Each number is 128 + 24 x the weight over its row's rms, rounded and kept within 0 to 255. Layers, rows and columns count from 0. Numbers have three digits each. The size before them is the row's rms in percent of the matrix's.

# layer 6 MLP up, 1472x448, rms 0.108, rows 462-586, columns 112-223
112:150145107104178112135111139127142142096067089097180147085079138110128158119139134111177136158167150131119143141128161136151115195096146159144130134097159128093133121141142118139124142134115137155125116140145128114122125125103118098132085169132125111114194085177086093150133135117111086105097121165107135136156144176091090117158136132142
098:141112109173156160112114127132128144149147121130118105148129108116114155108136120167131156112129121097074136119185160107107109133076133139091102134134134103165146122188134151108102164164136141155087150123117123180150145079128126095121129125117129095132135169090106124130149126107144116163084114127082099137103115111148184129074138163156
104:122107127155144169101137112146170100126112159088075123147117156083127118120175110126152145146154121147124121107160156109134120090161134109161154109116123136151110162157118118103135178091138082147110192176124125143146153101182143142154130154143110120088127165117166103125135131127124116118146155130162147118146096108097143134126166133107
096:098129114131106093129139133117150152161102106141136152136142146122139133108116129112121127151103104139090178154142087180136178131118151131108130086127091141103071160138156091128142143126074082142161168165097102142142159080126081164115123068107114121121117087144175138154145166112098130112120146117148119104147157137105108072056127143138
095:122101136136144147163163135149155118130142118137140114144118102135131097143152148176153118154128126130159129114156145114120148130098131174134115154105149124130111172154160112113115125105094122117117132114119136161168160123107129104137149115141173132161130072155093141112114137135137137134114111118139114127136140118135135107091106131148
097:091154124123114114115080157128132146088142110125095107149070110157169135116156146141102126136137136117110133117158102125099146136121131105129134106143179081118113161169101119127116116118120127149189128106141132121114142165121101108136094146094116111138121130124101127131113100160148137129082142142148128111103150109079147163116163131139
089:092207169101143115137118100130193107137172127084129093101085161158137135132137119137170152127127124097118127144085086095124129172096096108156113124142143106117140118099121138105101147131123143120143117138127101108123120119088116103136104140108131105149095151120138103139151140106131113183093162178127080153156111113115105113167124087100
102:169120144101180105115172093153121146159119080137099149132102160097158175169120134115136123140139146134147120144129123148106131129098122133162181156123134118156152103123097154076095059147085088127162098140154117095144136114162117117133126142137145144095167176123142094126146122137097172090092163103090135091117147105167086160133115117101
098:108142131142118156089141130155164125121145155130111125089132129135153103158164102155070137108118112180113181121193161152085137138130141082126116159131107118130092119138104157117127119162134138125096103123096100118122132092146143153113105136132116163115090135119134135078120115111100135140103125151143160100130148145140157083109139141115
094:095100118126090086136135111164126190117161117179160103114109118179107128126122112130158130100142092131140103132108151152137135117148158133119129136093137091109100144098144131113124135111141116108153120098110056160119166123091117136133074143114086123141119110113141131132132090095144075132094149095117127103157151145097136161140172152157
098:114133130153116104137126141100117124138103132115166118176133174127140161166135151142165138097157110145090117142111104103155126109133183127130124185086114089113151088164101177129160128151107126126118171106156178152112138088118084141109092177096141137155142086138116102135108133126150121150156120141099130118138157143122155137116113102131
101:130104149095149149132147130187124119121108158102143141131110175156111145163162112136144123156132150104090134150113112093122121099151168138092127138129163076064176126129122095130160085128123101187103116133148131094099164182135147115088142158125150052133104156151123145195115143132098156159144125146109171181131132125167158119123133113131
091:141106132138089141147137141116127129144141142141150128093070148131127134127094140110146112128093142125137142079106103175170098164143129084141113115138123149182158146153157135119130166102137097086141140127137116159140100141138101149129142101129143126152099164119099169108134129120108153141123107131142113107077130119107146107118130101140
099:142114156136100133119152145128094121151141093147103133149166113130105126151179128125150099123122133166116116138098141150124134126158153123111102082086117135135117135131147131115122122145139177151197104147161126096128095179132142139122146144083125156091153091162153125147122163139109144106127114129159131148148133153094162131104164155141
103:135177106121095125112157119134122196152162131111133117142149130141123124147141121071138161142154115069114149138128129151111160150120132122121082092080078119089127137148131143129125160127154073091085156125142104127119140106122101135144148129098164117143162106114108119160153141155176093135072141130109098146104138128091100139190101071139
121:160100126117114099109094137163112113125114117104127134089108120092180147115116092114078192105122126142135137085121156162074135110102168114166134130134118143125141109104131125120130097104108131136124125141092127121161156143143120191175110124119126111115182119131098104135194150126118168103157105169131117084129114118111124121125162143158
102:139138132133127138102140097104107142187119143131121089126139131112138152140167138101171093111089174128112101132169102081144162116121136099110122130180120080116125129100166106110133072138166146164120167140132098155131142114157091140112151092118158116118141093109132117142130136159150114151115150146133068179118151115163126080138101132171
096:128112123144142125134091139094164158124140147185083113135113120145135131100110145181194179114136137122113115166151150149145121162121116145171126149131107146137158157123187136114141111061108152137128093160140157156113110142119120102104136114115137106097142176138134144110131154140115090119103180108150148082109126126129089098098128134138
112:130088109131115118117167134102153158098135158142117115133129144081140116087103143104086100120143157119118108159128139139156180171126131144138080121121157126073137128127101123102079131140136164128112146116130072128157140140123132120117140157148126152154114134080112133108149121156175123123118140114117126173158105116147184130136114126162
100:080153149155167143167151144132084145129128114102095138133109147137130152100157069088107122110173141163129109125163133144169170110136133122149085134092091109160123145131079139156114142135139119106144122150106109143127123132154109085111154133149127096159116128107112134109095134105129146134127126114125173129128134085081065156090112109104
091:126135105103161083107130108153138124126129111112128095126131125065116189137139143147052180146124143128110093137130119120152145129131157134143141146168123123096089107118100119142111118149146128112164068145149120158149153145113139106181157153089138195127156140123122114145185129143132121125119116106128116164077120138125109145169147128128
102:111156116098167117163115123101190163205138115109117119137121174172138096148113113120135164111070160140124106158157107095117092118122146099135138151130135136137139110143136110123154076093074090135116137147133142162095104151126155097105122139133132127126159107097139155121128137083148121121134137129135123174118157129160167103093159123094
097:085087126106113143093117142115144131101098126146170157131113154113132112158169131098128099147114144057093081119116153154094149118079139166150105108152130153144091127108134141109158178151145092105132082138118119144120116161131088122093149164173081090142118114163112124125113118120124121100144148117130128133128121111144142143154096140176
096:126123111135157105158159123146105143149116139122093117140128154134142058132155113145152114118129148125121129093131170107091182073149091152141162094155131117129107155162119138152121124130139142123097115124133120085122139121148149134127125104134152182102146134152169132112109056097111141128119135128102106088141111089121148129170143152102
105:131093109143155122117117090102163124132120117133143091145096129110139091146062140119103118202132113140123151142140134155113151116152154122138108109115092100119136112111111108118096096134138150124145157182134101165138098109143150143123164154117116147122165099135131128140184136119125130087107145116118118119091115128084135116122080150114
100:129125101125144151113104097098113129140131135120119133112142104116128147137185147093106117138111081073130116147121128156116095147108141083120154141148096121108096112168138144163122124115181126097133141185172158109154120161118126135140100148066110112110135093112112130125128116106149127107153121154132166158139111102119153115142136084109
096:116144117126141131139101103138069116125145115160191108116114158114133105122151119109123127133101106089120141132101132085142097128173102137116141120150095126091118105109148127148103112093118125114132096110139144119133139156114120138084117115088103082164122119176154114126085107137137134082127111100106111111112173153176151114134136162127
113:106124114117136112155132099121150095124098159131113141102126108177124152108146142094155100151151119085129105131151129139089138127119128146110076143145147117101122119149109126143125116104139142131116121126109134087135150142176152191101082145136171103116148127121116129128158119175112121108113133106103160165113151119171100184150123092164
096:128185148148128134141125112107136127130115127117151100103158122150137136085078114144130117084149113148151193091169103128141069132116105152142180130119139139067150118102099083125147133128147108124111092148132117155190117142124135115110102195124166144068108152110131154196106135203155108140099135123096129101087126135108148116175137122156
112:098141130128128108092127127136116154108043127132121163122130123137127130126131111128111119152115144118152106124113086097092166119123169104165144106069104147072132113176139117121126102150154133173127150088153118145070132099105132129118113143136145142160134116135089144124165112106137138115102122141131098125134118132131104145132135123160
100:139109166125113113114145117131130130141134135089115190158122145155127129165144120125138186136128124112111126091143127099143116130088139205077104084147117115138105119125115146139111128123123106125079105144149073143153190122135133150106117151112138127123121131137113136083146109106109119142085134103129156161166171157158144149133179108137
103:150136145107119164107129094140123099172113165088182096169093119115088133172151105160153153136092129132114115162135125124167181134131124166104141120133119137146085103120166172149143142118113122106140102172127110111105136156120083172130127086107176114158126158116161141146133159160118141148145109120201136121098124152112134098136122142119
095:141111121069179129120123159121099168093135129100140087184116138126128140099100143179152135159128175149117118102117137140079138089135124157133114146128088097176127117176098118132120112110101123133099129139122154131110139108135109154105134118174122148140131102086131181130148134127094118190115127147092152111162100142141112128143115145111
100:124148123126078139107171113110117106115119120082116115107083128111124110120161186099129128075135157157130125120095084142189152120132155110134125118111082120165125144106079148148141128097142138168114155095111118147085120121150149131112128158148130091131094104136085095158129116116117136113112138149122160127149138139157087111156155129137
111:088101104149120146149136135111141122079121125137117168134102103150141164104110099151111105113156109107106099120154190117143133105125149170140143173144152143113119141103098135091150109154126114089151170085138132164119141102148138151131123141139130108132114101148118175123118131096137136164144137129142088138083100131130141112112108122126
095:139090122090093077157185174138115148137125089106098095121109153190164105096161153121089097153139173126158166095145150123154138143161106129069137144113136100144139139148112150130133126142160178137139127117128144077115105080151136167067125132168151124087136133096118135111135140116135089125114145137123131120153138119125105118155135118098
098:125086128156100134110131074150136116131137119089135110123143154116160136089132138146143117151071093134099116143106135148098127136130114092088145142106136117120101120165175120091126144125126146150149107155105121168099141160102126114157125108120143125098129211111150113125128100097163184103126155145129152107145127105137135158113141088128
096:105140113105089152177103130130124139117126123123107182166103106127123136104144168187131129174151131172127119131127097120132140098106147170124114113104094148133100143147110155123134130161127185115103148138176153123156137171146121125128156129126127112149143119123116131164142144130113111144105100118137163117155150152109150104144106155110
106:077131137118135121138109111151145184147149080141124126155141143129137122144114084089101142102119112162160130152134093111157138096120120116165113110151131125112097119140136152150118159090120116144136136132152128130123134145101119150151103124077093096141116099132114161107132157137115174123113120120152126145108129119108129127119089105111
109:134132157133086151159141146138111134126119111142141107153092103121121143196135151143145126110136099105086160165136147144091165097137146150126127085133136134136062103069138118139101088157135165110158132139146090119135126134150108200122101121114185103131120119114116116168142108158168127120136137147104134167124121148161084154112131081111
102:123140128160096156137164099134111147111113158128089117162108127126127114090123103143114162112121105151122149154162112155152130095106102135121159141064129107123118105096160114166145097099097097135121133095125118107121115112103108144101140117133070114139103174103122138111134178134098109135163100142110138143137143080112151092090136082103
112:078100150153174095113093124171125135104125149122164137101127120120080112163119157134174129110120164104122118113095162181169109173138146133104094121126103167124132102138136132154148133153158173122061157134157110150168147170142104096107113180112089096088155106089102100153115109132143129076115153124129145140150099122111125153119104106134
094:116127143116161138137158097134150136127119132140140106148143143151137125149159135129105135162158130071165137183133099131089108157139133126149108157154105066093121105106099171210106126180123127126143108091121107131094115154123113093119100140132131166107123138134118112109130138098171111128104145099122120141130152179156118150118097146136
095:168113112086108138077115127114114122147134188101097100081104116156128183132111074156138126090137137121127129127122145132172155188164138089154096136137127146096182147131152081141171113092127115113114128135135152088131150104082126121084164131124148122093113118112141132117126108111153171119104161106132157118125127116092120110123137119144
097:121142094119137121132134139115121135138101111166066146144121123148144137126131128173148117090107127131108171091094143130099098137153141186115107103086152127109132132136134122120135117097136162106124134086099106090115117145142123126110121169101111079163093111127129142119137157087152146132155116134099115150146160153111150118129118114118
100:143100130126156081080092112106091098160092139121121149067145113113125125144140155132146116156126090139110124112140144133116100155097137124129109119095100131134106172132136108101155125153117115171106149129114129169154125146154115164138096128111130079146156127135171150152145120117121131135127110145134115137146141198120157135129088107134
100:115099102110112107123086154120156102140123107126135135085091131152184109170106110130100145113112100134137139163100115127141140129140135136129154096161134082142111152079157111162148129119118122182171120193132123083102104115104106157142076101102143123178137155092085108110131144142149118163085160116146094090114117135165110130104092091156
097:091185127101132124113134164154082134104137096151121145121116118119153135105142135120144129137126126129141152085173120095150101109088159142133087112148137171097123083107161174155096123124125141125155125137145132134144107150145099116139097150130151144144138140119122132127119078139120112182129136114134135146101119094148092100149168170133
095:092131129098115152118154137128127172174122131167138142133136084143122115127171109120118078100115119145167134115129113140117099091107125104099156134122109189138142149104108125145141179150129133133139168113088099135190139149148129134122168134108158142133098096084139096146184112119098147097139141119125119103139103105121112130155125113127
106:151084118108173138131127101086128130139126083113094139113122147153117125151144129117127101122121099110131120145127154117175106146109142143074136145139173125129131160152176130154088110149167120135127107087083138116150082115095130104162132098151132135162122110147124119104138138107078151132119106078150110173138102131141111112155138121110
097:145134171154112148151139117112092125118103181131121152174137164139134116114139123144124111131133098122159126140088088116125168093131097127126108140128115153119147129141125109128122103152114155163081164131160106105115176100151160124129074111144117163129131109105110112160148105101103132160169129144135121103145159124125093115141193154071
106:148130099122128121175137151127134119161131109127142135099130121161132098130117135174117121098172070115116103120149131066130149139115140130171178153142141125148125157119136130108162127114120112165115137136090166105104159123104157148076115160132143149151128134160182171112089130168167134128122095155106120112123104115103131127138135119118
098:098174126123117114093145118126119154102131095097110152152161120106103147132131113157117109122121078118140109117119145083124087128174147136136088095159114149154151129146129160114157124112079069097162148116114139110122115118163104128172115155114137124155127115138104119096114137162112072170117126139150134103147133131126154124121109151126
091:074117102134129168131091104163152164102163137152082127087164194108147116152146142153094118160123065118103155129148148138167165158127085112124168168126161119160120123085192109122112147093075138128122125129147147127106150144117140148152138119112105145136082122096131123100113132150158146139117103109142121138149105135150101129151131131101
098:181147101104186168127139132146129108170080108096133110122116126133128136121093114118134103168095093107117155120142116106096132074111129107123167150120132129143153115065137118115117144094085173096113078170124135085112121145148118128141118156111124129131126142103146107114136161119166131122129129140123135134102154171136123130138156146151
100:115144162145115114073135098165119107115124138121091170122171094117114136104105154131070186129133132147126128117125146147120112140129127156122149163121111113130093105135132112136126120121185145140148060124150177152122129126136174143122114161158111128097158159135142133065134120126136063136092121101093130083153148116101112113115151148181
099:093104139161100111122141143119138132094140118162108129085127131158096154114099143148079103115109141109123106115119138166108083101131134115124156109145110139101119131128104140125136098099089121096105179166121099116146120126152131151132091145135132124144115098117125115131115111136120134143108093141127121118109150163174122131108100125131
095:076122156141131146099107145168144149126135119109156108132114140112126122155116114134130138128133116150140171079140130123141092137154125123129139112175157150079092162101149108122151113115121127123142082191159143084128138116100125095123080119127150129109144131128172153143129114100172132134082128133170123127126116138139109116143163132144
107:127068121123123112089118178082107118134131119152162132157157103098133134148136118136165125110129135128153122112119128156151136161094156115127084151140160123137153125131114179127124112159147144096094163153137078086049163172160097139166110098161158131141124100106102122141134130100109127118129107115078094112143126125156145124128076114149
098:145133128126149117119128127194080095134131138105108159127151107120111133188120149114134112130155103149103172169114131136097119115149153122161135109118177122103144122126131117158147176094154138109172106157095140120138149089125132089179104126153138086092104131088105091118128089137092061099167102147122075136122084113152130128136123077114
094:116171149170098146130147133100129148130143113112124096109150125102142129137122153115117111138118146152134136133130091097144136141120141117111135109103155109185111104123134098187145141134136146126106131113128144168118123119107137124158153141146130119129165133066138191140163119118176143107141096122126090157123138133136122171121117120106
096:112105132102119141119070116122135109121118143085115123141119111140120086053122092121138093078153123177148100092173132126124134135092120108117118143160124104138107098115146138141148144108111129112136115092187132106131122113084145161129128115131130119108104093084110098170131103105144117124147117135127129121155103128103146129131130099178
096:123159116118108109104123128136102109091119161084077126156141152068152114142168116133158120123129126186149149062163126147135165133087093128128141084081146118141090122099094182148118168114141128162104122150095176109106131088109118128111129159081120155133087132121114082131173131153176128150139142141109149114115133142128088122090165159130
093:130115142146118161148138096138117098115121128122127129131095116124090109125152130115138138093129086117104142127096136139120153124154110115086152223151133099142124170148144128138164091126182169138094158117134121123149094145145082148117110105128109135139126140157115137157127080135095124151097114150123113133175105182118105139123107104135
096:162115156067148133119107186111159109154194095133150126154095103108160104117085126144109124125135164158126108070151155127122147144119120112113135136170090117146125151113137144149131149117136145135133110122158154113140107123117123137102118140121119100090142102131122155148100157147111153128153113109084173145107130107150122159160102132157
101:127113152129126128118142139115137168113139130118096105109175124100128103104110152144146119105082113136131182167136085110117124077117127113188139121123088135128122115148135164176151139104151129105060109181096104123128099114159179144133134122151129152117160138153088092127077189096144108173101139132107141139108129129099104143144127151147
096:144103125142138116125127125144118142135155125149178090085139133178135117163117151130150130157131109089144170147088134111139112127158109124155129121190087123111118140164156098148184172117125153147137148146109159118119106148151141147163131157179132098134078103108156099100110146121070098158145130164153162134104122130171119106134139108115
097:140076123131111139113134109151123113094103120095112173131147126150091153127107149116162121156101155154129096138125137102151151131110148138145124084131111149145130118159120095141109125126166091123085154141115144144108140134110115168102133138159093125107134109189153144142150127125155120182115119061134151147129130156124117123150108118140
108:126101097181149122144106125130074172147171101148142085105148140151148120128138169127097136167130086072166111153138106138114140098117142146136138148126141116099122104130166100123158132089139112139160141117153164140115139130121152110132142142124140148148119109166149119096098126132135176152118156151117143133167106122119119116128117128123
105:107133118110136127125165123093095148142133155124134111160116096136119126101169119149134118132114156125163101118160170146139129142078111092134053124136106126138102156145120117133115104146133141105134087143133150129100117118117147142110161108148141132121149122085078088095141127100154102145102164097173139119135123118126117126126168174108
100:130111119123132174124188088127115143143124141107147112137139130120162082140126174118125179151139128155119106165169154138132094141152152146135179160139105132137168115172136095166089142110121101128088142105142148082161174124162135111132138142132108118097121113110087099127105156141137158111180128101141130130112124093086101132146127119117
101:139091128112114094135124136130130141124123096138076129094130119134093104150145159089100143162126115127144102121149106097130117127124148143089104145104130129130134127120156116137147152106122146121119133110142102130110131164179118098121128170153122089096154098107118132098083141129146067110150157124141106106137122162133086134119139111105
099:081095131124147123129094130124114095136096103100103095138155159089175144150182094130173111116130113122149154117098148123094126126141135136160140121117091099144126160112133093130116123111091115128115124173129115127136123172152138160113137130139149134119128133106116142152148063137146140155121130140115159152140129149142139141185133142169
099:118141162106088114187135071185125098109151157137116135159137140116100148113153126113104128133144098106140086129166144111073081135101111070126152150152132168110137139162148131108109159081150140143152174103097125116065148150131115092101136146119119096123124113103122094105150123121098144154136124084076133124143137116125152139115106136110
101:157132104136133139095130110148096123142131157145098140159145157089136103133157119111144191153143103145121135103111162113131137180117103117117119108148101145112110116127079144142089146113139097110165154165098141150142119120142147130042148122165150110179102132120117125135098142176124157134115144126097127139129120164164127093151136098160
100:117133146056135147136102120095158118207143119128167103105096118127130100098133147164108149119100175086124098127121110146109151146116154097147120109090088184154116144131112143096145081114140150112098160153155116127137120133165071133121129138181145142162121170121132107066094113088149135148105157076157108144066115135157099119102151149150
102:140143148064113164159092049144096107155124129126127080125136138126105098164104135140158134098124118129138143132127148126111077194116150126111122135107170102110138139137153114127109147107179151117163127140115123174172093137140103152126138152114082084113149111129155156135108103141135114118107138157113148137153107108158115160130098120138
103:118120115099110072107102139124122142120121171166129118136127154175109135100133095120102140144167136147114118143184148111170151143123133134097145121119108136130170119132131111117104108153097133099141136129188147137137174142117089103085157116145127079135107117100154117142128113075131131176085123129125105167095092133127112147127156118122
095:137111146162110160132151095141119113112121149138178147124091126082122090138121126108124158120133106117088137141142119171110173146123119166153146099112146166133126157102136133142128169095133128160086123082140138160153114147127141139100162110098149174144133128145099107192147123116114160119107105128143174089154186192092148126141144139129
095:129141117147132158159130125126141131147094136164129094153143148144173180131115125139096119133108140110128101136160098142155121121103141147137152120155155152146162134082199184144125110078140085117135143106095176128144129136099147137130114100125125170123161148132126149161108153100096109091129085156101121111100144105095152092124129134154
116:152123121104134134099145141086178087119130116135149093113141143112100079124142133163116108120161108120108136095174118111138138131161146127147158122142123131125113103147126130201135088114113150143080146180122148089119142139138107127074122085117105136135137135131163149139057159149112109142112097143105066123120112141087106141159107139140
102:133161145089099080104137131148142150125135107141129132100156120135121115154164105132097154177101131134111152152130108158185161115120104140138079130098088147138122119134144149104142075113149125136142141140107148112127102154146156132101171131102070108144108134113143127146173129099127108103130134109190116124154157128135117144089167124152
097:184077138168086128157131097110130075130119158149138157107143108128090079137159106132153140141136161128108140104150136109108124122139183135152101139114145137131144141112179102102140127127139126132137115150149155115111095120095150138125100111144143099101105133110104136123101117125145152112125119133163132150127136113151090159122062125164
096:140115110112125095131108143090128105148139156110114151118149119127155125121077155150155161140131099114132108135115060107121143115091078108123090097144128122131046169090120121140097168122150103145113124087108127133082115123151149103123143114066121141138107116108099112129107118163106099148133141138121124142152149087140127137082130120094
100:139140064119118110137138122097139137092111119145136120136120125108085145109174151120129136138100099113177115103096104136144133159135122110149128134135132121121150151151111114111115106099170138126145151089151099105169112124114110088126123100108132154095109130149130170158100164118113095116113117099136128129111139168150121136135181092132
101:152104119165162140140141106147139119116155092111124148102097150130164124123118161145099123121095115114182144098105082156137114114104119129124155120142114151156152086095096163116106134142106158105149130122115087131133135139106136081159075120113145081146140106116153141151115153143134111134146134063125122150189108139144098154136150109133
108:147115136139109109140102112132119113166157127144091147132144151114151122115088099094122097095121144127114118147150181080111152134135095126122114112086124156134114123068062149130150154119115136162136119136127143106127164099136103108152116141153102110144111132086124133075132114171082147104136114103122117121113153087125144121110140110096
098:125121138143165117113178124160121124150091108123157081136114116129144141098113114119136142123120140150131133145104134124096106119157092141139134142145146127132146119132103140152077116100081120114102147124138161151145108149146067161111110103134106095159138147098174123119103096121196148117112127089127110134097102126103153118117103128099
108:178148179139117078122097135101157095126122120160142115109119154164069133095118135157131127121109107118131153090112110179147149130094112114093110088151096114117120139108136153116117147131106116076136182144119116108103132147157150116122116132119122127100139140105144119117156103110152122156131156110121169136159107129086119107102112194117
108:094130146149183147095069159096103109133131150110126140146129147123169108122112116135108089078121134101112158120140128116143127161115136136140084111105177117103112092118150122129101164157134144162131040120126144120172141089131146141117114155117155118125150115161171135133080124086160164142107115138134125143118132136119158157122160085135
103:132122117160146115078114127091166087154109159124143116149140089109124174138126139128140098122123085137126162178158156150164146160159101112133103161122163108139119202098135137168136136155144142135148134139092094098101126131136163104124120147128112158117118137127135165117122099120086119116110083088124134129139148142124151102146074141137
100:114153148100134174122120140116135131099155074111143158130133150141150126142138148167127157109124140125146121121153145123120129166179098110125103149131113148128105113119114141158151133104106149097104110167109130098098134147153112110104101092132122092142121095143183179127121185123137087123089137163113147139104166141101138100145134148139
097:096146096142175096109100104128122111135100105137148135104155163154103132150148138107120106121129123098137122125133175107164127150135120108110147147123093122136158092128114149128172125141162160139083140159179100138069102125086139131160138126126132089100115124118128113127102135153117103176139128105141185128104140096152105124165187105125
102:140171106147138121121112118132127130104119135113120139134142139166103122152129178114128135084141121126133104129147163141080178154122122118130113118112088127143182103136127152097101118165061072165152138099137114127153074108157059110131153151131098100097123144126122129143123142156140106148116134149121146095101106120096126118157122121150
106:117106083139130114133083168096138164130134085145145154126090177128120109141157181131127123176119091138172120146123130159140128149084157132114189106160164138107160121145121091128157146132161131112153143140129161112126124132139127144155118169095114091192150126107113129117186109119091123147136190160128120137133159104134143149114083127135
108:196120128138148092120120136103100086092114126115174143128106173157114119119140120114152114170114132144114141112158174093139121153111088125160101177103126161127117134118106130133120142124142135148128105100150103094107114211131134145101156147127080130096166109119109094127117123120117146154161109134170089166140125135126111129088120143091
095:156126135128100156153091124122116107120127114093128094154138109161110098159094113119088146185139129128124127126115098169127162131152133102118132113117135102131146142139110138090156127149170116134140125126165114117105137163133137064111136121138161130125160096194138096126152137131114118117132137128133109126134113136185120187112117138155
099:104116092125104133099103146138091139125156158080136109106101104132137163133138155143095119096108125144163102123114152133154105141123143139087125138140138134122096140121132128108126102170127119147108134172097107163134127126119158128123169152118138111073152074098145161134134130101144189136130104163137105123152123175144159139129165136115
090:158132111192116139136166159132130115164083142128162116124124166117152117132087138123130111121096111112126142145151142142092130185171099107126136130162126110197117121114126143118130148135111106140128141095119122098057144119139172108137165107145060126114152106095146173113170111118162142160137114119102109110157125103126142112133115100174
092:135137129107137147113110092112105138157134121133113109122094103120134126091130128130073176091163137154150185157115097159137166094127124138121115113128151155080116104155135149073156121135152113149125136141132159139117094064132172154121130140111128099130189132125101169121083131156129061164130126145118126110091131128101098137125100119116
098:098149131130140131123132102141098111150160162149171142118098112141094126084103142136103128161114151154159083110117144149165093094126125120099124141111123105167146121110122144117112128147130118135099096112096133137117140124183154114098119112146116121121133143145132113098123167113140152121177104136126084137131129157126158132169120130165
104:118126159121127127126160154149136137106133137127104191122117137125120131140121098135118103097134130150135122123145113122066154137129150133132127173116123145128140105131116090115125155149104134170070170148109130138122122113118118124162066148147101135122136148142115141147151141142146117124125128107099157140123102124128140101129101127099
097:187160118157140126129133136138134126131059110133102148131141105158085124135110120093159135110133094133126157121121164131131130138158134131170133125117152122119125122120091118121137111091150116110136169100130061128151134132127117133158077153124132111169139133158118141122132109179130160106161127108154163139194140135138174134137125136120
094:121139144121114133159132088104127131095126173131083132087153101110079134140123157141154148112118134133111153150132073109137163105127144126137158101143137149147186164144101146095111150093123140143112160129115155143138053121130139169125204127149156129108086130101158138159165150112120149132112122136121126121112142125161155113075120142141
092:151168124107115116198124167149152123119085123124110156107128113133174123124118138160118143166116147125115117159119111116130130117121120121177148167107140141137104132057113136124144146154105104109111148113101137142123141104147133112097120118124134119139132186139163149123145122070107115152057139141140144112166130181164131137106147145158
101:149134122184164112094142122094100130135103138163099139119126131119153121113137119170182164134133119153143097144125111147150086128163138123126153181110139165066100104109107101160081142102143103162166118108152098058132147092076115129141146165087103102115111109145100137139120126089153131157146106126118114139111113160106147174159125120095
100:114111177072111129135099156146143101097106109129107136084124086117135116147102143141089097093079117085094129154105151100151178150105111152122129117099089122110117126144168141138131139133146159154125119116155129145124136206096123100168156162152145124097139129118119154113109101118106163109103137141107111132112102160136131142098076063101
095:103128106147134116116117126160136104137143122104138124151123143147126126132166107100125131130204125135167156121122153140107136152107121093133075141112085122129167145155086087094163110093108124116064133147149089088113130099136119087128131147124100086159176136166133133153120098126137111150100163153158184149123129131128129153155106079142
092:131096150123139120139177110162162147088095147135169126130090089099115182163122117133117107134133137171183149093155094150102168105148123117150142092168096131153085101119132119110166067091094110120131131145167132160134147105132128074106107097105080141128124158167155100121091138117176151104110124123159103101103131099127067107162140145143
117:158157157118112125122106155128107125135109100145128103107152138159130154121145111125140165091137118107115168088150112133155163095156143105129140115113139143119186155143121148164135151137105108145147163109160072167109150123102105094141145087114094096168130114130146132106105158149129147125158148132110102181115143125132142100135145138151
107:126119166140107199103085112152150140141124160126125132085137129158117119139148163126086170137084165157109118143075161172151141117107130114134135112143134099164108133109141121149117136078133101092093101156124075102118088087128134106126109123119163091146138090176145127099104112084094131153144108151113107124128117128084125094128190112131
113:169141133114107144126136118117144104137089120093114110192082154144122113107149193147147109165144131177188136155160143138132103149131121142136115112120138119155136111162152154150162160144155097129171124131126111132163140169127104139139130110089099128141122116101123107122066133120137126104149159100178119146119167130119124128147138139142
097:123077097137162155140130117134109106164107124137149117147178125102127130122109126132094124116133095161097139143184153168128090127135134117103087146127087106103117125119157135143157093197110152130160112092129153130136133147059111082126150147124088129113072143127161138099092090123130113131147050146126108121141123142123110131128144133095
098:142162090141131114174145121092148139134102096113170120152105132158164121129122143164113076087133128163143118129091133142116119129123141128135155139123099094122134113117125148112129141093124118134156146099134141132146141099138159123145157147144101112126109160137147152125177153142147205188127147118101082116113162166126127120133120102115
100:164128158123168109104145122151095105148116146124133180161093135110136140092135118132091133125149112126114124150121149105081156122101157121161114147122181120086143090113127107153141119131139143128140123081102132144143087141131159150116201110165127128114121107099143141126116123092126144135115092115164154133125165144135126159131171150113
100:131140134119144141104138132172152126168170140139122153101119148119167173105154144105132130158167108088131113124118177110092135144125160156108145110105113140092089152121184131117166122169115138155125122115126152108122118120154158156120134141117134152114103108138146110149168111125140162105136071165091140113128154136112133144131163069142
100:107147128121149129126143162154116083149115122112186097144168102145128190130151104119125147132141114102106126137108130156142133120102142118131090154092109122158110100159117112114154145111148126115117113143133097100115139159105164113113117128099152137136137154164144114095125160084119107124134130074135149148128133137087096123130104116188
097:154149144085138135176152109148150120151140148133131127139143136144156176131150154145108139129146112142130125114136159068122121116141141186126143124149090138146121102124132093099133166126122111110137133106145174121115116175161171118140141111139143102099111128145116115120137175127110128173166119173159079160141145121106122073130145137150
088:133168138132167141141118140113116175120209124120122109163130089159126130161156102124145154121191110108149131119132127115100085083132100142123138139150125102109076073169156125097141125135141139119140154136086152057089135117142117136114113113074145170113132120151144141104149140133151119135114149097153113132131116152155135141112129131101
099:100136100209094130138110175143111150126147157108120140152110129100127113119118180124144075150129097139128118136122161100118127107119114121172147109089139134119150113127132175117139163153131151079136127131148168134076106140128130136109134112062055145093118106119109126121141111108131157087128146132131102089080151115112115099150144136084
096:131094155146148096122148139121128139095190102148101101141181119122118147168141113117103128123111168127073101087154115115085104106128141173198144119170129135102097137084132141155134135146117119171163138132143100107144143144109131118187141150139150132141167191103162151154076081144140124094176151140107099128145109111143112117110135143129
101:099079066090111108140121103159113144188115115093166129106104129147089125174149124088116138146116157145114148110137127174128118155144145131119120119132115160120103141174156124117151153142135123150156082151108133109110134110141130097124128115139148082100141132145144136129099144132166109133099148160138097149126128136125129082152162162144
108:113130105121125122115133047161159126110091125134106113056141121091148153127135110154105128124115115134124145111134160138102096120104153138149140121113142116088173158140137117119115126149143125137147133147137105110147099101114175096122128121130158108132149175112117153127145108091124096086136077129141152111157081116110145131100161149130
096:097143167136127157131159125142118148120111141141143099122121122117089146129144127031144081118136116123151124181132112157098140111131153102100086147134143142125131151169168134190104138128171140121158143107107123078127144144063142137101141148123156133116154122119117142112122120150160123114116143109126150122140150098142103132157171150165
094:155164188132091151151111092108094112141150144106134083167157136117136124146173124130096134124118150133166150107151143121151170132138157120143124101090090128136111097121108166105142107146158139083103108175141067133100087138152122100120131157132140152118132114140129107154113138079149119086144122119135087107149155152146132133119136158117